Part of a small language model's weights.
Size: 8 layers, width 896, 7 heads of 128 (1 for keys and values), vocabulary 32768, 124M parameters.
Architecture: untied embeddings, normalized queries and keys, capped logits.
Each number is 128 + 24 x the weight over its row's rms, rounded and kept within 0 to 255. Layers, rows and columns count from 0. The size above them is the row's rms in percent of the matrix's.

# layer 5 attention key, 128x896, rms 0.0308, rows 94-108, columns 784-839
size [137 134 123 126 130 126 122 124 133 130 133 110 132 122 117]
[[109 151 121  83 144  92 124 150  83 177 143 163 111 108 133 136 150  91 112 130  98 133 102  99 125 136  85 118 116 133 167  91 129 101 146 149 121 187 134 134 142 134 100 131 150 133 109  91  91  93 167 144 121  88 146 120]
 [140 127 161 129 134 125 123 153  73  91 131 168 119 121 150 143 136 159 133 110 115 129 100 127  99 162 147 139 155  91 170 111 113 136 140 162  86  98 111 156 116 114 106 129 112 130 130 117 113 126 115 113  92 143 160 110]
 [103 156  99  88 103 121 150 144 114 114 150 129 110 144 143 164 135 155 153 131 120 132 125  92  93 108 114 105 138 106 164 125  93 129 114 103  93 177 106 150 117 131 115 174 116 168 126 136 120  97 121 116  97 130 142 160]
 [112 119 166 116 129 115  89 121 145 135 100 144 100 154  80 114 128 109 130 151 130 152 129 114 117  93 129 116 128 129 163  90 115 101 117  92 114 120  87 140 123 103 122 144  96 128 164 103 121  94 125 183 114 114 143 106]
 [141  99 104 169 148 180 129 190 149 135  93 146  94  98 123 115 107 124 108 133 142  87 137 125 103 109 119 151 108 174 121 114 126 107 131 152 121 145 126 125 161 161 122 132  86  91  74 144  99 109 133 144 151 151 140  89]
 [108 115 147 126 132 118 129 106 138 151 193 114 114 107 128 114 127  93 158 105 123 113 133 143 130  94 145 105 109 108 118 111 158 130 102 166  71 107  89 145 114 138 116 117 133 134 136 107 115 128 164 141 120 108 134 115]
 [104  82 121 102 125 112 103 100 150  87 176 104 111 112 132 149 149 147 124 135 116 132 101 109 143 109 138 121 124  90  96 135 115 135 150  81 133 120 142 167 125  79 101 126 156 161 183 101 112 149 118 165 133 109 124 144]
 [160 156 150 124 157 119 107  98 117 113  81  98 165 125 113 120 136 135 123 121 151 133 154 110 133 133 124 164 139 131 123 155 116 127 118 122 140 105 129 111 127 124 136 131 129 117  83 127 168 142 131 144 182 155 138  66]
 [ 94 160 162 148 121 116  63 137 141 101 112 102 138  96 118 115 129 115 155 125 126  79 121  64  86 139 105 184 142 134 137 132 165 132 114  99 142 152  88 126 147 134 116 131 127 105 109 102 117  81 151  97  84 170 125 119]
 [104 136  92 180  96  79 148 119 122  99 138 135  97 144 115 136 135  71 102 114 106 103  89 133  68 138 126  96 116 108 137 149 118 149 137 117  83 128 133 131 161  98 127  96  99  93 104 137  77 137 162 151 145 150 112 131]
 [116 126 134 190 150 144 125 143  98 141 134  94 144 105  93 162 130 143 146 144 119 153 104 131 175 121 144 109 149 127 107  90  94 129 153 124  99 144  96 138 115 156 148 142 155 123 131 128 154 182  87 139 115  96 147 108]
 [159 186  87  95  97  90 103 121 110 169  93 138 152 156  92 135 112  79 128 113 120 132 111 126 134 100 152  89 101 111 133  91 122  92 174 130 142 108 118 125 144 138 132 103 139 137 136 129 158 213  86 156  94 134 157 165]
 [135 133 116 109 134 105 139 148 118 131 173  88 121 145 115 157 120 134 185 114 155 141 108  97  81 106 123 103 119 118 136 138 128 122  85 119 122 175 132 143 139 150 105 133 145 146 139 127 135 128 160  71 109 129 110  78]
 [104 168 159 107  84 133 153 140  90 131 103 138 126 120 131 144 123 125 112 136 134 117 108 109 134 136 116 155 165 111 119 108 122 146 119 124 116 111 109 159 155 128 152  90 139 111  73 151 124 139 106 122 102 122 188 176]
 [147 139 124  94 134  95 129 145  92 110 154 134 163 109 141 159 126 100 147 136  86 107 134 111 139 131 125  92 148 112 109 141 132 123 142 164 138 101 126 139  96 123 117 120 125 142 133 124 131  94  89 102 113 139 110  72]]
# layer 5 attention query, 896x896, rms 0.029, rows 95-109,223-237,351-365,479-493,607-621,735-749,863-877, columns 784-839
size [ 85  91  88  88  84  95  93  84  89  90  84  90  90  85  92  76  80  73  80  84  84  90  79  80  79  73  80  82  76  79  80  89  77  81  80  88  88  82  83  79  74  83  83  80  80  91  95  86  95  87  93  97  91  87  93  83  95  93  82  92  81  83  86  82  79  89  89  80  79  82  76  81  83  76  80  86  88  82  85  85  88  88  82  84  86  78  82  86  80  79 116 110 109 115 108 110 116 116 118 114  97 112 110 106 116]
[[114 135 107 138  97 131 127 186 106 145  97 148 104 151 127 147 153 147 117 105 117 111 103 137 135 104 101 163 144 120 142 132 122 125 113 129 112 148 109 108 125  46 116 115 127 104 165 135  97 113 140 134 111 160 121 107]
 [ 95 133 144 129 135 179 138 139 137 141 150 125  79 108 151 119 151 150 173  91 141  78 166 145 116 133 134 106 134 153 115 120 160 107 125  92 178 110 148 147 125 163 156 130 126 162  72 143 161  74 110  89  94 120 148 149]
 [133  73 117  96 150 125 150 123 151 102 109 144 122  96 170 156 155 113 169 152 128 132  92 145 131 132  92 168 107  92 115  94 176 110 157 150 154 134 139 108 115 138 189 113 108 133 137 110 134  97 132 101 130  85 117 123]
 [179 148 165 114 177 158 162 138 153 138 131 126 126 195 142 113 171 118 147 125 140 119 111 145 127 125 135 190 130 115 142 160 152 119 131 134  91 105 158 108 126 125 137 150 168 111 156 128 129 119  95 148 148 138 168 153]
 [139 142 141 120  71 144 113 131 108 100 157 115  96 140 137 167 118 119 105 171 117 153  90 153 137 106 137 140 142 115 142 179 129 152 115  99 184 128 121 170 106 176 156 111 124 110 167 118 101 164  88 134 165  89 104 131]
 [ 91 109 144 132 137 142 125 113 142 133 125 141 135 125  79 102 173  91 141 118  91 148 143  92 132 142 145 136 152 123  93  92 137 155  76 137 130 156 107 143 189 178 121 131 173 119 149 126 135 142 136  79 123  99 151 161]
 [108 109 126  79 134 144 121 129 153 138 130 145 153  60  98 109 123 148 132 119 165 112  93 140  99 168 128 122 105 149 138 130  97 158 112 126 114 187  94 112 143 152 110 164 153 108 152 102 113 129 115  95 128  89 101 118]
 [ 91 151 127 134 135 100 156 111  91 115 114 147 100 133 112 147 100 116 107 102 123 125 167  86 100 136 124 141 145 130 137 112 131 101  91 143 143  90 134 141 106 121 143 130 137 155 107 134 146 145 140 124 135 166  76 115]
 [139 130 116 151 145 102 138  97 132 137 130 133 107 115 135 131 148 189 126 128 123 108 157 152 154 131  80  90 162 100 134 136 113 143 132 134 137 106 119 101 198 136  89 127 125 105 108 157 168 146 145 151 105  85 122 142]
 [ 91 166 168 158 140  81 136 129  93 137 119  94  98 152 102 159  80 153 189 144 137 127 131 126 136  78 123 142 120  96 112 129 116 117  93 172 123 113 122 113 116 169 137 156 138 120 107 167 146 138 171  78 129 159 162 140]
 [121  76  85  73 166 102 105 125 138 117 137  92 116 120 122 116  88 147 135 107 144 137 128 130 140 118 141  98 140 144 126 126 143 149 155 119 154 110 111 185 144 150 151 192 130  97  82 148 158 113 112 116 104 129 110 117]
 [124 169 126  92 181 112  87 101 140  86 159 153  85 150 146 160 143 105 149 121 155 111 115 156 129 124 154 101 135 152 137 126 119 109 142 123 126 146 138 111 134 115 124 177 181 106 124  99 150 145 136  72 131  90  96 165]
 [132 131 107 122 118 106 117 104 107 146 115 124 133 115 180  68  94 142  92 104 145 130 136 184 101 144 157 127 106 170 166 112 100  99  80 160 122 119 178 109 140  94 113 101 136 129  76 105 171 131 142 111  86 135 172 136]
 [112 134 127  95 130 146  86 148 133 115 115 125 154 114 129 153 164 105 123 109 151 148 149  91 128 138 165  96 105 100 125 122 139 136 119 141 139 128 134  81 131 110 119 119 130 101 171  92  97 113 145  99 141 140 136  65]
 [176 151 117 160 104 152  76  95 131 136  89  93 101 131 156 118  89 154  55 148 133 151  99 108 101 179 141 134 130 123 131 161 133 124 160 142  96 113 119 126 134  84 118 110 105 123 125 132 133  84 132 132 133 139 126  93]
 [126 154 113 140 115 152 134  90 123 107 106 132 140 140  99 166 129  96 105 137 126 109  95 143 153 167 125  99 168 162 177 124 125 119 159 165 124 151 151  91 166 103 125 124 122 163 111  97 110 181  79 162 106 106 124  96]
 [129 113 137 128 106 145 104 145 130 139 119  94 103 144  97 123 129 151 129 149 140 107 115 133 146 145 108 108 175  88 139 127 123  95  83 157 115 107 162 135 122 112 137  80  90 121 131 101 129 156 122 178 149 156 154 148]
 [145 119  82 118 129  89 133 137 132 126  89 125 126 181 146 156  89 137 150 117 146 116 164 113 135 155 164 121 143 107 122 118 200  75 123 148 155 148 103  92 130 140 124 139 125 146 107 129 164 113  89 117 123 131 145  96]
 [125 130 169 146 134  71 161 123 129  81 107 128  78 136 104 140 108 142 167 128 151 130 123 125 161 130  99 144 122 128 142 123 179 147 136 121 137 125 154 110 149 133 116 151 114 174 132 119  98 141 169 162  99 115 106 135]
 [105 163 125 111 128 113 154 117 109 123 121 136 151 102 160 156 130 148 145 107 115 138 156 141 145 101 152 127 117 157 162  95 117 119 151 127 157 169 101 124 129 115 134 131 101 125 131 120 119  96 147  88 145 171 131 110]
 [150  97 137 145 129 122 154 140 143 145 115 147 129  99 122 105 155 127  84 150  91 164 154 125 117 106 146 154 143 157 153 122 129 128 139 129 119 102 113 136 143 151 106 154 159 138  66 124 133  86 147 136 132 117 119 133]
 [ 88 116 111 181 135 134 146 162 127 113 142 143 124 136  94 118 154 150 130 122 121 135 148  95 135 118  85 143 190 126 160 152 126 111 105 136 124 105 122  89 113 136 190 109 133 132  87 139 112 135 143 129  91 109 123 126]
 [ 85  94 120 114 143 129 136 142 109 145  94 165 147  99 106 122 105 126  80 127  90 178 135 142 121 146 137 100 146 126 135 137 159 139 108 106  93 137 151 127 111 113 182 126 142 114 155 131 114 138 122 122 120 148 123 137]
 [136  99 111 134 154 126 147 151 184 109 109 153  87 144 145  99 131 128 156 120 137 137 113 144 162 116 135 133 164 102 107  67 155 147 130  64 166 126 137 130 152 158 114 145 161 134  89 109 150 129  97 117 145 127  94 103]
 [140 117 140 104 125 118 122 105 121 110 108 112 146  79 136  98 108 113 172 166 145 159 150 144 101 122 154 114 135 113  91 165  93  99 125 145 103  92 176 206  93  90 126 136 153 129 135 108 115 136 104 102 175 194  94 135]
 [107 117 138 136 130 113 161 157 155 114 129 105 124 125 130 163 131 136 159 127 151 133 148 153 140 137 123 112 190 131 148 176 144 130 114 142 107 140 150 127 123 107 109 127 116 117 121 122 123 145 101  89 139 123  79  82]
 [104  94 144 152 125 144 149 120 119 150 116 101 130 127 142  85  82  69 173 180 121 157 129 147  90 136 161 109 160 129 107 157 173 131  84 144 126 120 125 106 107 131 130  90 143 125 149 102 170 104 126 131 125 129 128  97]
 [162 114 131 124 148 126 110 126 124 137  94 148  89 143  91 104 126 114 128  90 148 115 137 159 128  99  81 113  75 119 116 130 123 151  98 183 127 163 134 150 160 122  59 101  98  92 155 145 146 142 102 129 137 134 100 154]
 [ 98 106 139 121 113 115 110 111 111 130 117 169 141 119 126 114 113 147 101 114 145 132 102 159 127 118 110 133 113 134 112 122 136 128 148 105  92 124 114 121 131 145 115 153 149 157 144 150 125  78 159 114 118 122 110 162]
 [103 124 147 138 150 138 144 113  71 121 133 152 119 124 129 136 139 144  94 173 126 135 130 113 129 138 173  89 140 144 140 132 113 106 175  74  93 137  84 158 127 102 135 131 154 149 188 119  84 113 147 111  97 136 125 123]
 [134 115 122 118 140 112 144 136 130 118  99 133 124 147 114 139 117 132 107  72 128 138 105 112 106 115 100 114 132 125 143 156 155 106 131 147 143 117 100 119 121 118 131 123 114 150 117 100  95 108 154 121 136 159 105 126]
 [118 110 137 168 104 107  96 106 126 149 132  89 113 174 108 176 134 138 140 136 132 149 147 149 125 103 140 130 161 129 109 121 105  90 144 105 146 150 133 152 125 156 122 127 128 127  96 155 147 144 154 135 128 148 113 128]
 [161 168 131 100 139 159 120 112 125  88 142 116 135 124 141 114 163 121 136 138 160 134 190 140 167  96  93 146 113 124 144 117 118 158 163 142 141 128 111 132 133 120 117  81 115  99 157  88 133 122 137 110  94 109 125 150]
 [141 137 192 164  96 151 139  90 124 131 124 103 108 106 174 120 127 101 178 126 138 117 156 107 151 101 135 144 151 144 149 129 132 150  99 120 160 135 197 168 132 114 139 119 129 123 119 158 158 107 148 130 101 114 150  85]
 [136 124 126 143  87 135 117 129  98 147 160  80  90 120 101 158  92 105 157  88  90 174 133 130 163 131 138 102 149 112  95 117 129 159 175 131 162 114 148 112 116 117 125 113 118 122 157 162 139 133 113 111 176 141  58 103]
 [153  93 100 135 166 118 110 123 144 161 124 145 126 105 140 152 109 130 105 128 120 107 105 120 142 132 151 155 150 137 128 119 148 138 136  99 103 123 137 155 159 174 143  96 186  96  84 141 135 110 145 138 183 144 158  80]
 [ 93 115 121 156 126 129 129 133 183 164 173 115 120 102 126 142 128 148 118 154  81 145 102  95 107 135 145 151 126 125  95 124 155  98 113 115 131 110 114 122 141 195 159 134 147 100 107 144  95 122 147 133  94 115 120  98]
 [161 151 140 107 195 127 130 115 107 114 105 120 154 124 128 132 128 109 143 136 126 105 125 167 125 130 136 121 129 109 120 115 115 139 130 153 139 196 140 157 114 116 143 172 105 193 160 126 135  92 124 169 149  97 127 101]
 [144 154 142 117 136 116 127 124 132 130 146 139  91  86 118 117 120 125 112 131 155 145 143 148 103 131 124 154 133 138 128 101  65 119  88 137  98 118  94 132 135 143 111 168 119 139 104 173 135 150 161  78 162 133  84 137]
 [101 124 148 127 184 100 161 143  65 123 122 122 124 137 122 154 129 150 106  97 156 133 149 149 141  77 135 133 120 139 144 135 150 138 100 142 100 108 115 113 137 127 123 145 121 195 123 140 116 132 162 126 133 128  98  76]
 [111 100 168 111 119 140 131  96 163 108 184 107 145  79 123 104 138 108 131 129 130 140 115 115 151 127 121 101 186 131 119 144  79  91 109 121 144 115 101 164 140 150 158 127 119 113 123 115 152 130 120 194 126  87 138 123]
 [ 97 140  88 143 130 102 104 119 131 103 129 147 135 102 169 124 131 144 173 126 152 105 138 113 138 146 128  86 168 164  84 141 152 105 116 101 126 114 127 110 168 190  76 132 136 127 154  92 126  99 132 145 151 121 131 127]
 [100  73 106 121 102 108 146 146 146 106 114 144  90  74 120 143 139 157  96 130 103 153 171 115 154 129  86 175 139 118 138 169 128  91 112 107 158 135  99 157 147  90  61 115 124 119 114  91 130  94 138  97 115 115 150 119]
 [183 112 137  91 158  98  96 107 111 143 157 108  83 139 136 175 129 134 117 160 184 169  97 120 143 110 114 189 105 123 159 120 107 117 116 139 137 128 116 195 167 162 133  94 159 117 112 141 123 127 119 124 151 181 125 143]
 [137 130 144 112 103 120 174 122 124 139 194 125 136  97 102 142  96 154  98 127 171 123  93 111 119 144 153 142 142 142 119 133 162 144 133 147 113  69 140 111 111 111 131  92 165 128 140 140  82 105 108 155 111 109 160 126]
 [137 138 135  99  65 111 115 146 108 139  85  94 101 119 154 121 139 135 139 153 148 109  98 141 108 160 110 118 154 108 144 138 128 135 149 133 130 130 127 136 156 161  74 111 169 155 130 107 118 149 102 166 124 104 149 110]
 [138 155 117 127  93 114 135 162 124 141 160 132 141 123 146 142 146 125 158 148 117  76 149 109 122 117 134  93 142 138  97 128 116 150 129 110 153 128 144  94 138 113 139 128 133 124 152  89 155 146 101 155 101  97 153 135]
 [128 121 158 141 168 151 121 121 152 115 122 137  98 129 174 126 119  81 155 144 176 101 167 138 151 111 120 158 146 150 157  95 136 142  87 114 148 148 153 105 134  97 129 155 127  56 117 116 188 118 100 138  90 131 135 125]
 [106 139 100 136 116 118 120 118 148 134 116 117 118 174 140 125 144 140 139 133 159  77 127  69 145 168 143  78 156 130  92 104  89 149 118 136 150 162 155 118 147 138 110 146 145 151  90 127 104  95 104 162  60 106 114  93]
 [127 142  86 113 152 107 153 122  99 133 144 134 133 105 133 183 143 138 127 114 130 142 177 146 179 155  94 114 146  66 132  97 109 108 136 107 111 144 124 123 118 163 124 134 114 131 140 153  96 139 143 137 124 135 128 145]
 [129 132 167 159 115 130 114 158  91 158 192 104 118  95 116 113 176 144 147 137 122 105  98 159 136 126 126 129  92 132 124 117 108  97 143 160 119  87  42 140 109 123 126 114 170 105  73 153  85 131  98  88 131 119 130 139]
 [119 138  87 148 108 124 117 164 103 134 107 109 109 111 109 116 147 130 138  95  90 148 131 133 128 131  96  98 138 130  97 111 134 141  85 137 151  51 108 114 166 136 146 116 126 114 120 110 124 145 101 114  88 113  94 146]
 [139 121  89  97  67 186 138 113 120 133 107  85 138 107 121 147  81 132 128 168  94 117 152 130 109  70 113 193 124 135  98 152  96 115 164  99 134 133 121 183 108 148 104  98  99 148 115 105 123 117 161 153 146 127 141 115]
 [104  91 129 118 136 127 150 158 107  98 140 116 137 122 113 122 138 143 155 132  80 123 113 142 158 105 150 110 120 114 109 138 131 127 135 113 124 128 141 139 151 172  95 171 112 119 193 151 124 134 106 128 139 114 158 142]
 [181 126  96  96  89 152 147 127 131 131 109 148 116 172 135 162 160 108 114 132 100 155  97 124 154 135 178 193 149 110 116 128 117 100 120 114  97 114 151 142 121 103  93 137 136 136 142 152 116 148 126 117 120  97 109 111]
 [131  89 149 121 139  72 130 116 167 176 189 105  86  97 101 139 158 108 144 149 136 163 117 179 128 139 130 122 128 121 125  86 119 166 115 151 100 130 130 158 144  98 126 123 112 163 121 121 123 149 106  80 154 173 104 104]
 [126 132 107  57 149 131 119 103 130 109 143 138 113 137 167 155  89 156 174 138 120 161 147 163 139  86 112 130 126 146 105 101 187 125 120  88  96 134 142 121 148 129 142 118 113 132  82  87 143 152 135 119 150  54 161 119]
 [ 82 125 166  98 118  94 107 144 148 144 102 131 112 144 148 154 119 146 120 107 135 112 120 126 136 104 149 115 132 115 137 122 119 120 136 112  84 124 141 115 138 116  93 156 106  83 117 118 135 113 106 121 134 112 114 104]
 [162 179 159  98 168 138 144 174 129 123  78 136  94 117 116 122 137 137 138  46 179 150 147 145 127  91 114 145 138 114 121 125 123  97 104  99 157  84 108 147 142 115 162 130 120 107 106 194 117 124 129 143 144 155 105 131]
 [132  86 117 134 107 156 137 149 124 128 147 129 109 127 131 148 161 147  55 122 103 111 100 130  93 113  85 151 153 116 160 133 150 114 140 126  68 114  93 144 133 124 114 118 142 128 167 133 107 133 156 118 113 194 117 113]
 [126 135  48 129 156 153 185 115  65 119 135 132 145 132 141 154 150 127  75 140 108 147 131 109 114 127 106 128 161 145 150 108 108 135 178 171 130 178 134 108 116  90 157 128 121 153 119 133 145 100  98 115  86 133 119  99]
 [103 120 142  58 158  98  89 127 158 134 128 115 129 105 148 128 163 140 146 101 125 153 105 126 140 138 145 163 134 108 107 143 105 115 123 169 129 104 128 118 107 194 112 137 114 151  79 117 109 172 134 102 122 118 127 124]
 [129 126 142 114 128 128 120 118 153 134 143  54 111 160 197 109 146 121 139  86 123 148 119 142 177 113  70 164 125 102 119 135 162 111 118  97 164 109 129 111 126 120 107 147 122  80 109 150 129 184 154 147 144 136 140 142]
 [129 138 159 125 152 115 139 135 124 157 104 134 121 120 153 119 160  87 178 103 114 144 166 129 113 155 124 183 122 129 112 102 131 146 119 167 194 101 133 122 110 152 120 112  75 128 122  94 158 143 131 157 128 135 165 111]
 [142 136 140 116  80 190 139 157 124 148 150 122 106 120 117 168 134 138 129 132 133 118 115 112 134 148 146 120  87 126 128 104  77 152 158 133 151 148 115 120 128 168 132 116 101 136 136 127 165 154 121 135 150 140 167 147]
 [113 102 125 135 133 140 127 150 119 122 114 149 138 109  79 125 122 140 142 126 108  84  38 114  91 148 161 112 100 117 163 111 123 104  97 139 167 147 103 108 124 147 132 125 146 154 105 135 128  88 141  96 126 128 124 131]
 [128 130  72 129 127 189 130 124 172 131 102 168 120 116 149 118 136 154 145 117 121 145  79  96 107 113 113 129 113 115  98 143 129  91 137 147 151 174  98 113 125 103 161 144 149 115 136 151 133 135 103 141 127 166 151 145]
 [ 88 137 158 131 182 135 122 147 121 164 166 113 113 134 126 170  93 126 142 164 117 159 159 132 123 114 142 139 111 160 134 142 121 153 111 117 102 165 130 159 126 138 132 127 123 116  84  98 144 126 127 125  99 167 122 127]
 [148 108  58 113 159 159 148  83 117 127 121 149 116 151 157 147  94 100 120 138 129 146 108 153  96 109 157 112 117 155 129  93 119 141 170 157 129 127 154 153 110 183 111 118 142 132 118 151 147 114 106 106 133  94  89 117]
 [106 105 150 108 145 123 183 159 125 147 140 112 102 121 106 101 120 150 158 128  97 133 143 138 116 130 128 121 110 108 105 117 121 152 134 156 124 180 166 148  83 116 148  64 103 140 113 139 143 106 134 116 115 172 133 121]
 [ 98 125 134 112 126 168 135 137 100  52 149 106 121 139 107 149 132 157 124  92 129 135 138 152 115 169 106 166 100 165 117 124 103 135 122  89 139 135 108  95 138 109 147 156 107 123 111 117 157 139 128 173 149 170 134  97]
 [112 121 125 140 162  91 139  77 119 137 106 104 151 131 139 144 154 170 130 113 122 104 159 104 163 114 133 157 121 117 118 103 153 155 153 161 139 148 111 115 129 138 135 115 127 134 118  96 164 115 132 137 110 152 191 145]
 [125 115 141 134 138 101 123  90 140 180 131 146 113 120  79 135  83 151 131 139 130 128 144 155 118  96 163 165 109 110 118 124 175 101 142 113 143  97 122 163 154 146  92 144 138 146 150 131 120 179 160 121 153 117 101 146]
 [163 155 128 134 163 132  95 144 115 148 157 181  51 153 147 187  87 125 121 123 111 142 153 117 126  92 117 172 115 128 132 182 109 106 133 118 100 117 127 114 145 117 119 101 160 114 128 149 126 142 181 157 141 129  86 159]
 [141 113 107 138  99 144 128 111 132 123 109  97 158 153 116 178 117 108  83 126 152 107  73 145 145 156 119 136  95 108 163  92 150 108 133 130 133 115  97 166 166 104 115 143 152 139 135 143 102 130 123  93 127 131 159  88]
 [112 144 170 150 103 145 149  83 121 116 161 156 106 107 119 128 112 103 145 120 134 122 162 132 140  76 133 123 181 141 105 113 144 153 181 126 184 111 100 129 152 145 152 146 112 141 148 137  94 115 100 137 170 100  94  57]
 [157 123 115 141 114 138 140 145 144  75 180 112 179 101 137 120 106  97 128 117  99 124 171 113 105 184 113 127 112 138 139 121 123  85 102 141 129 154 146 119 115 106 156 121 144 145  82 116 102 166 213 152 139 122 177 112]
 [131 136  93 107 122 127 153  98 126 166 112 186 138 126 136  98 133 156  98 125 117  98 134 180 117 142 108 175 116 113 120  77 135 172 111 103 152 125 151 114 100 115 124 116 137 125 175 101 124 111 129 146 132 116 104 176]
 [158  79 100 115 130 140 122  98 150 100 141 120 120  94 127 113 148 125 168 120 151 139 171 105 141 158 115 140 137  87 132 103 171 135 128  96 154 135 126 143  82 138 125 122 116 125  89  91  94 110 129 136 107 102 119 128]
 [132 132 112 114 103 157 101 144 137 115 130 118  90 101 130 151 117 146 129 147  58 149 120  67 120  99 162  94 175 143 107 153 146 132 136 133 164 129 130 156 134 161 138 164  96 164 127 170 100 124  62 150 134 111 114 130]
 [ 67 134 116 141 135 132 119 144 118 154 168 106  67 114 168 138 150 152 137 133 171 110  93 107 122 107 146 128 105 174 169  91 132 135 150 123 133 110 120  87 167 107 114 106 126 140 115 175 126 114 137 111 139 110 140 103]
 [152 139 129 149 119 103 116 106 147  98 157 137  87 149  78 133 142 152 121  96  93 160 115 120 134 141 106 112 160 135 168 171 123 111 133 117 107  96 132 106 147 196 112 124 154 164  99 122 159 130 116 164 110 173  95  76]
 [136 167 148  97  92 127 135 140 115 133 117 141 167 151 134 141 126 138 145 130 170 116 141 135 126 105  91  96 138 156 112 125 133 132 130 111 134 100  91 115 121 157 163 109 134 173  83 130 101 118  88 144 155 114 115 125]
 [127  81 129 135 166 140 138 140 137 115 149 134 118 148 142  63 123 163 123 149 119 116 125 150 158 124 171 151 113 171 128 133 128 118 100 156 150 138 103 130 134 161 128 173 142 129 134 137 174  94 130 157  94 145 147 129]
 [146 155 185  82 152 101 156 108 120  89  92 121 135 156 121 165 101 135 139 101  90 119 127 181 105 132  97 103 159 123 124  85 144  92  96 217 156 138 134  88 111  79 104 113  99 128 125 124 157 144 139 145 161  94 120 110]
 [111  71  74 137  82 104 125 119 126  57 164 124 147 135 105 123 105 148 123 156 160 138 140 141 130 140 134 150  78 162 143 112 123 147 119 130 164 176  93 110 110 109 183 159 113 175  54 172  81 114 113 102 162 127 116 106]
 [160 115  99 129 112 120 159 153 104  84 171 141 162 134 154 148 138 112  94 156 154  95 135 127 175 133 138 145 118 159 106 120 120 105 123 120 158 106 212  93 132 129 127 155 110 121 130 160 110 164 113 126 154  81 158 133]
 [ 98 106 108 177 148 115  84 138 115 103 109  87  94 136  71 174 134 145 121  90 131 123 167 138 116 107 119 117 124 101 126 151 146 122 104 148 152 157  89 123 154 147 122 113 130 123 121 158 122 120 130  81 150 139 155 116]
 [133 160 119 127 129 141 141 144 140 134 117 123 102 102 156 107 133 155 115  82 170 170  78 150 109 113 104 173  92 146 123 150 145 134 161 106 110 123 129 100 145 100 114 111 173  92 127 136 116 117 156 133  90 116 138 130]
 [110 115 118  89 130 112 108 108 174 103 153 115 132 129 130 180 164 138 131 119 128 127 137  64 107 112 114 114 143  91 122 107  92 145 140 123 123 150 137 151 177  70 120  97 144 109 128 159  91  84 121 105 133 160 124 128]
 [139 126 135  84 122  92 136 127  87 142  94 152 128 118 130 119 129 154 144 154 194 127 138 108  60 132 142 149 114  85 138 108 144 119 122 133 102 124 139 108 184 132  99 124 166 146 154 109 137 103 141 131 110 124 174 139]
 [102 104 113  70 129  99 144 123 111 117 144 124 117 163 115 165 146 146 150 149 174  67 112 139 125 152 136 135  79 175 112 120 121 125 144  88 130 128 105 143 179 117 151 147 118 107 151 139 113 135 132 107 159 136 145 159]
 [119  84 125 118  98 155 103 123 156 171 150 149 128 131 114 196 160 109 143 139 148 105 184 113 132  93 113 124 119 150 151  88 114 119  77 115 136 102 140  83 135 114  87 146 156 115 144 133 180 106  86 144  87 109 133 112]
 [123 105 100 132 135 138 175 132 136 156  96 122 108 126  95 125  96  86 131 135 152 102 113  70 131 177 113 129 139 116 146 139  93 116 107 159 142 127 120 162 115 198  33 129 124 148 128 135 119  88 118 123 101  83 114 117]
 [104 105 123 128 130 121 114 128  88 145 120 162 148 124 110 161 182 161 129 142 151 115 130 120 170 165 108 145 139  92 159 128 134 128 157 124 101 140 137  97 149 190 126 141 147 106 157 128 111 130 134 118 160 127 132 103]
 [103 103 167 126 132 177 113 121  59 151 170 138 125 101 136 118 155 130 186 110 135 126 110 120 128 100 127 131 136 148 120 135  75 103 128 131 133 131  96 174  57 137 148  99 157 129  90 107 106 135 111 152 138  82 125 140]
 [141 146 100 116 124 113 131 116 131  94 149  81 112 130 121 142 169 120 106 117 136 122 140 135 111 126 135 111 181 131 105 109 134 131 128 133 126  37  83 153 111 144 121 118  87 111  68 108 169 122 132  86 117 133 112 145]
 [123 141 162 126  82 149  93 154 145 144 111 145 155  76 125 145 119 120 163 128  90 127 160 121  98  77 101 167 142 123 118 118 109 114 114 125 109 141  78 153 108 158  91 154 127 121  87  93 140  96 119 111 105 104 154  98]
 [139 101 148 142 109 112 165 153 118  84 152 162 166 133  91  99 159 108 101 114  78 105 111 124 112  98 114 143 118 161  94 154 126  83 171 102 104 121 148 125 168 134 135 135 128 150 167 139 110 139 128 127 126 130 118 151]
 [173 151 111 135 108 127 133 124 117 106 123 147 137 114 130 142 158  95 126 149  95 133 101 158 180 181 161 169 162 104 153  96 107 104  90 138 120 130 149 155 131  82  98 110 137 127 123 147 135 152 115 101  88 123 149 125]
 [160 146 123 104 155 142 102 134 153 159 122 117  95 113  94 148 144 119 107 145 116 144 100 169 121 126 102 111 106 134  86 137 134 124 126 116 124 122 152 158 152 119 147 155  94 101 107 112 173 137  97 107 125 164 109 128]
 [141  99 157 117 100 131 133 128 106 214 164 116 114 115 137 146 107 148 108 125 129 169 115 159 109 105 123 138 131 159 136 141 133 148  83  87 127 116 177 147 151 128 123 132  99 154  94 134 165 121 147 109 128 130 164 115]
 [103 134 167 163 132 100 139  96 139 140 131 117  86 121 146 132 153 147 144 135 139 146 108 144 147 124 128  91 106 110 118 111 105 137 152 132 128 109  87 132 113 129 123 109 121 122 151 135 141 106 148 148 107 131 132  98]
 [101 164 130  84  88 134 136 178  98 115 130  98 102 133 169 107 135 124 161 108 107 145 132 122 158 125 137 123 192 161 151  97 117 114  75 148 119 110 112 141 127 100 177 108  91 132 113 153 138 139 110 143 115 140 131 133]
 [113 102 115 124 129 149 145 123  97 137 162 121  97 142 134 138 178 138  78 123 135  93 143 152 118 127 111 112 131 111 106 115 132  95  92 105 128 126 118 110 116 132 147 120 149 125 120 121 140 114 124 144 122 160 122 100]]